config.yaml
n_kv_head: 2
vocab_size: 3412
positions: "learned"
qk_norm: false
init_std_down: 0.00553
beta1: 0.95
doc_mask: true
train_tokens: 117800000
steps: 3595
Each number is 128 + 24 x the weight over its row's rms, rounded and kept within 0 to 255. Layers, rows and columns count from 0. The size above them is the row's rms in percent of the matrix's.

# layer 8 attention output, 256x128, rms 0.163, rows 0-92, columns 0-31
size [ 97 104  97 100 111 102 105 107 105  97 102 113 104  95 105 102 102  97  85 110 103  91 107 105  99  90  99 103  91 100 101 108 103 103 101 108 102  99 101  98 102  91  98 106 104 103  91 104  93  99  89 108  91 106 111 105 105 104  99 105  96  91 108 109  94  92  99  96 101  92 106 113  87 101 112 100  98 101  98  88 105 107 101  89 102  92 102 106 103  95 105  89  94]
[[126 134 115 115 131 133 140 171 103 125 113  72 135 120 143 163 103 149 102  87 108 179 126 144 138 104 125 171 104 168  86  92]
 [151 148 121 112 156 165 141 107  93 121 127 157 119 146  96 116 138 102 132 140 131 132 122 128 143 166 133 136 117  91 145 106]
 [133 125 146 135 151  91 145 149 126 138  95 155 140 121 118 129 143  70 168 128 122  90 160 160 132 136 162 124 114 111 151 129]
 [115  95 124 145 121 101 143 115 132 155  88 129 151 128 182  93  77 131 134 149  98 108 101 142 134 121 140 109 108  95  99 167]
 [150 147 146 105 133 152 120 108 123 136 122 125 114 143 137 126  93 155  98 116 144 120  97  89 154 161 126 121 101 148 141 168]
 [127 122 134 151 164 123 132  97 126  95 106 119 162 162 117 112 151 167 132 109 118  99 105  65 111 133 155 114 117 126 127 111]
 [ 74 150 121 108 137 152 137  99 111 120 117 131 147 130 113 102 131 120 173 137 115 114 125 130  94 110  75 106 131 105  84 100]
 [188 117 137 128 117 103 116 113 119 149 102 166 121 162 114  94 111 136 128 115 144 129 122 144 105  98 148 143 154 151 141 105]
 [143 122 118 140 121 116 129 140 115 115 119 138 127 118 132 151 132 109 152 151 137 161  95  90  72 119 171 137 107 123 116  98]
 [136 145 150  87 165 154 104 144 112 159 152 131 126 116 134  96 172 117 131 133 108 118 145 137 119 134 132 107 120  80 109 118]
 [126 115 108 169 129 113 114 114 112 108 108 138 157 160 110 134 146 130 117 157  96 132 148 120 104 148 103 171 151  65 142 173]
 [168 147 142 129 104 149 136  89 109 157 123 122 145 110 117 135 126 129 149 132 138 173 131  99 120  92  99 102 131 135 164 140]
 [171  92 160 109 144 116 142 122 119 100 150 130 114  94 121  99  93 113 159 149 169 107 151 140 146 117 135  91 136 120 122 155]
 [ 78 129 143 166 117 122 174 130 137 145 111 162  86 127 147 100 172 109 124 175 145 118 102  87 106 120 104 113 144 122  96 156]
 [ 90 150  96  89 107 170 145 128 101 136 111 128  94 129 168 126  92 141 121  91 106 145 120 121  96 115 137 155 171 102 142 139]
 [131 104 102  87 128 150 137 118 144 116 151 112 115 123 133 113 195  98  91 120 155 136 117 109 149  90  93 130 100 140 112 137]
 [116 123 131 128 123 106 111 140 159 127 115 113 110 123 113 116 128 111 143  73 138 124 123 106 109  98 154 127 119 160 139 141]
 [151 142  93  85 179 120 123 141  69 164 131 137 132 102 121  95 155 136 133 150 153 131 133 125 145 155 117 175 149 160 113 129]
 [ 99 194 115 116 145 146 136  94  91 100 131 105 117 124 114  87 154 159 122 138 107  96 131 147 154 128 172  92 149  86 131  92]
 [123 116 134 158 107 141 141 179 133 123 135  98 138 127 136 151 143 113 146 122 111 179 118 110 133  89 113 140 135 105 108 132]
 [123 107 133 128 164 192 102 145 100 111  89 155 117 118  86 136 168 129 127 116 125 152 152 137 138 133 159 138  82 126 129 103]
 [131 143 111 170 108 137 117 163 154 147 152 123  77  99 123 130 119 146 128 148 170 127 178  93 114 128  98 170  99 103  70 134]
 [148 124 128 136 122  98 107 132 149 131 116 137 112  52 184 145 123 144 129 114 117 120 166 140 168 147 130 112  95 133 162 154]
 [144 110 105 108 139 163 141 149 101 153  67 107 124 143 148 101 141 120 137 133  95 137 113 101  79 102 129 118  95 126 137 110]
 [126 104 112 123 167 129 156 145 144 122 149 110 133  89 140 154  99 122 130 142 116 145 136 126 155 105 141 150 121 152 102 122]
 [145 130  92 135 115 142 115 104 133  97 118 127 138 143  97 160 131 137 154 154 133 157 107 139 140 128 103 135  97 121 143 138]
 [123 124 126 135 105 136 140 155 137 107 151 138 128  80 122 122 145 127 144 147 116 135 103 114  90  94  98 126 129 125 106 177]
 [131 134 126  93 126 140  98 120  90 127 170 100 123 127 145  97 168  96 166 119 172 142  91 154 123 136 157 148 106 135  97 155]
 [ 92 126 122 183 121  74 154 125 121 190 124 125 125 133 127 101 153 116 109  97  74 157 111 120 134 133 164 118 112  68 138 139]
 [121 117 169 130 132 153  77 112 143 151 137 108 111 124 121 146 116 104 115 158 137 120 178 146 120 106 122 135 133 114 164 107]
 [134  54 131 130 134 132 170 127  98 157  74 116 158 128 116 118 137 108 123 156 147 104 116 112 145 133  77 159 131  97 151 136]
 [137 126 139 105 154 155 130 146 138 153 149  89 128  99 107 181 166 147 162 110 155  91 155 137 103 133 121 132  57 110 109 125]
 [134 129  86 178 153 158 134  88 127 136 125 148 106 113 110 141 158 135 143 120 149 116 102 122 102 123 147 111 168 129 129 134]
 [123 119 119 127 171 132 142 110 109 117 181  85 180 133 126 115 124 128 122  72 154 138 118 130 123 132 121 159 142 126 154 132]
 [142 115 129 123 115 167 104 122 107 140 130 144 106 150  75  91 136 137 138 120 141 141 122 128 128 149 146 129 117 100 139  98]
 [ 62 141 174 124 128 153 145 148 166 123 113 126 129 134 105 155 149 120 118 170 122 100 140 105  98 160 122 126 144 134 144  83]
 [117 107 121 136 114 107 157 145 124  87 132 110 109  88 135 135 156 124 133 148  67 158 116 118 135 128 161 119 107 134 100 121]
 [157 146 156 115  97 121 135 118 139 145 147 131 153 106 131 112  71 148 116 106 151 119 104  96 102 131 157 127 152 110 116 157]
 [126 100 172 131 122  92 103 105 137 131 138 110 141 121 138 116 122 116 126 133 145 112 146 104 170  95 132  92 108 141 101 122]
 [142 133 127 171 172 114 112 104  88 122 119 164 123 162 152 189 146 101 135 102 135  90 171 138  88 111 159 128 122 150 126 139]
 [129 129 138 115 136 143 170 155 147 131 109 134 146 116 119 163 185 170 137 142 151 109 163 133 139 146 179 158 109 136 110 175]
 [116 129 108 160 146 164  82 141 108 102 136 125 142  96  89 107 127 117 127  98 125 148 112 131 119 152 157 180 124 126 135 104]
 [103 176 144 111 127 114 152 116  99 107  95 113 133 118 145 175 149 104 105 101 129 180 104 117 141 121 178 108  99 119 127 101]
 [151 113 122 137 127 108 128 178 129 133 140 153 142 144 113 120 117 102 129 139 138 109 137 123 144 132 129 116 196 156 182 117]
 [173 134 142 114 121 104 130 154 118 108 149 132 127 127 118 139 114 159 100 165 126 141 101 107 124 143  93 109 158 131 181 129]
 [158 156 138 115 166  99 128 136 157 153  81 133 121 119 117 101  92 138 102 131 155 137 110 134  94 125 135 107 121 109 189 152]
 [144 180 138 165 148 120 111  77 155 153 151 147 127 101 138 154 153 149 157 141 102 177 170 142 140 139 136 107 134 120 132 150]
 [ 99 125  95  79 117 123 133 176 120 131 126 155 116 156 105 115 191 152 152 140 105 105 137 119 116 140 148 106 168  71  89 116]
 [124  93 113 105 117 158 110 162 130 177 171 102 145 133 133 110 115 140 118 127 163 121 156 135 127 149 139 151 107 163 106 138]
 [153 125 113 100 143 119 133 120 131 133 155 149 168 126 171 152 139  95 135 116 139 130 140  92 134 166 125 159 134 108 126 139]
 [141  97 145 119  96 149 100 153  89  86 121 122 125 142 137 136 126 170 121 116 130 144 141 102 153 118 163 168 204 102 161 143]
 [156 145 146 134 120 101 136 107 110 195 122 137  98 123 141 115 145  94 136  79 155 145 135 113 117 146 119 107 142 152 141 121]
 [128  89 127 137 152 120 172 116 148 132  88 143 113 123 138  97  81 165 131 128 167 120 161 143 142 149 118 126 142 126 118 130]
 [117 112 135 126 165 124 145 158 118  65 106  96 124 122 109 121 150 174 135 125 119  96 119 128 140 138 140 158 129 144 156 111]
 [140 120 159 122 113 120 143 156 134 186 135 175 156 107 117  77  58 112 133 119  90 143 162 131 114 117 119 103 109 130 106 116]
 [119 135 136 145 162 119 145 167 169 134 107 155 155 150 148 127 144 109 182  65 106 137 117 110 151 114 111 141 115 149 113 154]
 [ 96 107 128 121 116 158 105 125 185 172 123 147 137 128 134 112 125 132  86 100 183 171 125 144 109 141 109 185 119  97  54 110]
 [143 128  99 155 146 201 148 108 124 128 147 154 142 132  90 119 156 161 133 154 138 120 127 121 126  90 136 127 117 135 121 131]
 [135 142 101 122 115 109 118 126 125 115 159 114 135 133 105 139 121 102 117 175 153 118 130 105 113  97 127 104 129 164  98 117]
 [156 121 125 113 139 155 134  82 125 156 101 123 121 154 140 125  99 138 158 160 111  75 154 151 143 106 148 144 115 147 167 154]
 [125 122 127 137 143 125 109 130 115 143 127 156  88 144 130 116  99  99 134 150 154  89 130 145 150 106 127  83 120 120 147 136]
 [173 143 127 135 168 150 141 125 155 125 152 157 153 105  87 120 115 163 136 154  99 141 128  83 135 129 144 145 106 131 137 100]
 [131 127 137 194 107 132  91 126 148 169 136 148 123 139 141 142  70 121  45 136  68 132 101 106 148 132 165 102 117 133 109 142]
 [122 101 123 135 109 138 166 117 147 120 141 157 116 103  94 139 158  85 116 146 140 148 105 127 110  88 165 156  85 122 114 125]
 [107 155 159 148 114 116 152 155 152  80  96 134 157 115 143 159 164  86 132 114  91 194 133 138 107 104 137 119 116 124 149 172]
 [148 163 129 122 124 125 161  99 151  99 133 134 106 141 129 150 126  89 130 117 154 135 110 137 184  96 137 108 172 187 158 118]
 [121 126 129 142 143  89 131 153 137 161 106 122 158 110 132  98 127 121 133 126 143 173 148 101 139 176 136 125  97 134 129 162]
 [147 101 113 111 184 142 142 125 110 165 122 122 156 108 157 116 159 156 149 130  78 100 144 170 133 166 132 154 188 137  99 124]
 [119 166 164  83 149 139 124 128 138 133 124 113 160  95 148 152 106 117  87 133 130 132 117 109 146 116 150 138 150 155 126 160]
 [165  99 154 115 119 103 121 114 129 134 141 125 108  98 149 129 156 137 127 158 195 101 144 126 132 139 131  62 141 134 157 141]
 [140 106 166 158 150 126 142  90 158 121 155 113 164 181 177 153 165 149 120 140 159 146 119  65 127 104 138 145 128 115 127 167]
 [129 153 101 127 133 161 150 147 141 118 106 145 170  91 113  98 122 127 105 116 110 138 120 120 125 103  81 133  98 119 200 107]
 [ 85 112 148 124 151 130  92 117 144 124  64 139 111 119 200 105  98  97 125 117  78 141 111 122  98 144 112 103 149 113 106 104]
 [134  76 124 151 144 145 135 168 132 119 157 102 120 100 132 128 171 110  97 142  80  82 125 107 111  95 118 138 151 130 112  69]
 [123  99  81 134 184 151 130 138  74 131 174 144 151 119 140 121 130 165 120 122 100  96 103 147 116 156 117 162 167 126 129 112]
 [154 115 124 110 129 122 178 120 152 110 123 117  95 151 145 116 143 104 127 102  67 139 117 129  97 121 108 148 170 119 162 109]
 [133 155 111 138 124 161 139 141  99 132 115 126 134 140 152 141 139  99 137 106 103 139 154  83 125 150 107 115 180 112 138 115]
 [109 109 117 150 129 134 133 123 195 108 104 155 157 135 125 116 150 149 115 156 140  96 102 116 139 111 129 127 140 105 141 154]
 [117 159 174 184 174 147 123 116 128 161 127  98 132 125  89 108 123 148 113 155 146 140 139 140 138 121 130 101 118 123 119 114]
 [139 145 146 143 167 142  95 124 148  83 133 116 142 123 114 117 187 147 158 129 129 126 126  94 118 150 146 146 104 139 122 149]
 [146 102  92 155 126 112 163 129 148 147 149 144 118 167 159 122 104 151 121 123 124 131 109 124 159 145 100 137 114 122 185 177]
 [131 144 117 104  90  93 146 125 161 108  86 106 151 149 145 146 101 120 114 130  99 106 169 128 117 142 133 114 123 170  99 151]
 [155 135 155 114 128 133 127 154  82 187  99 176 135  90 102 127 177 133 155 120  81 128 132 109 102 130 121 137 107 103 118 112]
 [105  75  99 124  96 152 114 147 132 165 135 139 123 104 106 130 157 110 108  96  73 121 133 109 144 146 136  73 115 112  99 101]
 [117 160 127 109 106 176 128 156 128 125  74 120 144 116 132 155 108 112  92 138 193 156 121 103 139 137 151 141 127 138  81 156]
 [118 109 162 144 123 149 133 153 129  96 159 118 116 121 120  99 137  83 109 136 144 156  84 101 114 110 110 119  90 150 160 133]
 [105 138 122 120 110 139 115 172 147 136 109 154 156 156 120 124 152 195 154 132 130 106 118 142 126  89 114  96 145 127  87 119]
 [127 128 114 141 121 101 144 127  95  86 140  87 113  96 109 128 101 116 150 116 141 104 119 116 139  88 156 112 168 107 105  93]
 [104 133 138 115 135 149  84 147 102 111 162 106 155 138 125 149 139 151  85 116 136  68 124 115 151 150 145 140 136 148 129  93]
 [137 100 162 131 124 132 122 126 116  97 138 120  64 115 123 139 133 134 177 105  67 150 107 100 124 122 178 122 120 139 121  77]
 [126 122 138 152 123 128 141 111 134 185 130 135 113 110 122 117 145 144  88 128 151  90 121 158 161 157 127 158 130 123  97 104]
 [142 120 121 127 109 104 109  98  83 126 165 161 103 141 128 123 124 136 158 100 106  83 198 112 163 117 134 142 138 117  94 136]
 [111 124 160 147  96 128 132 102 148 174 130 120 102 160 143 136 155 113 111  99 151 142 137 121 135 177 115 119 144 110  99 101]]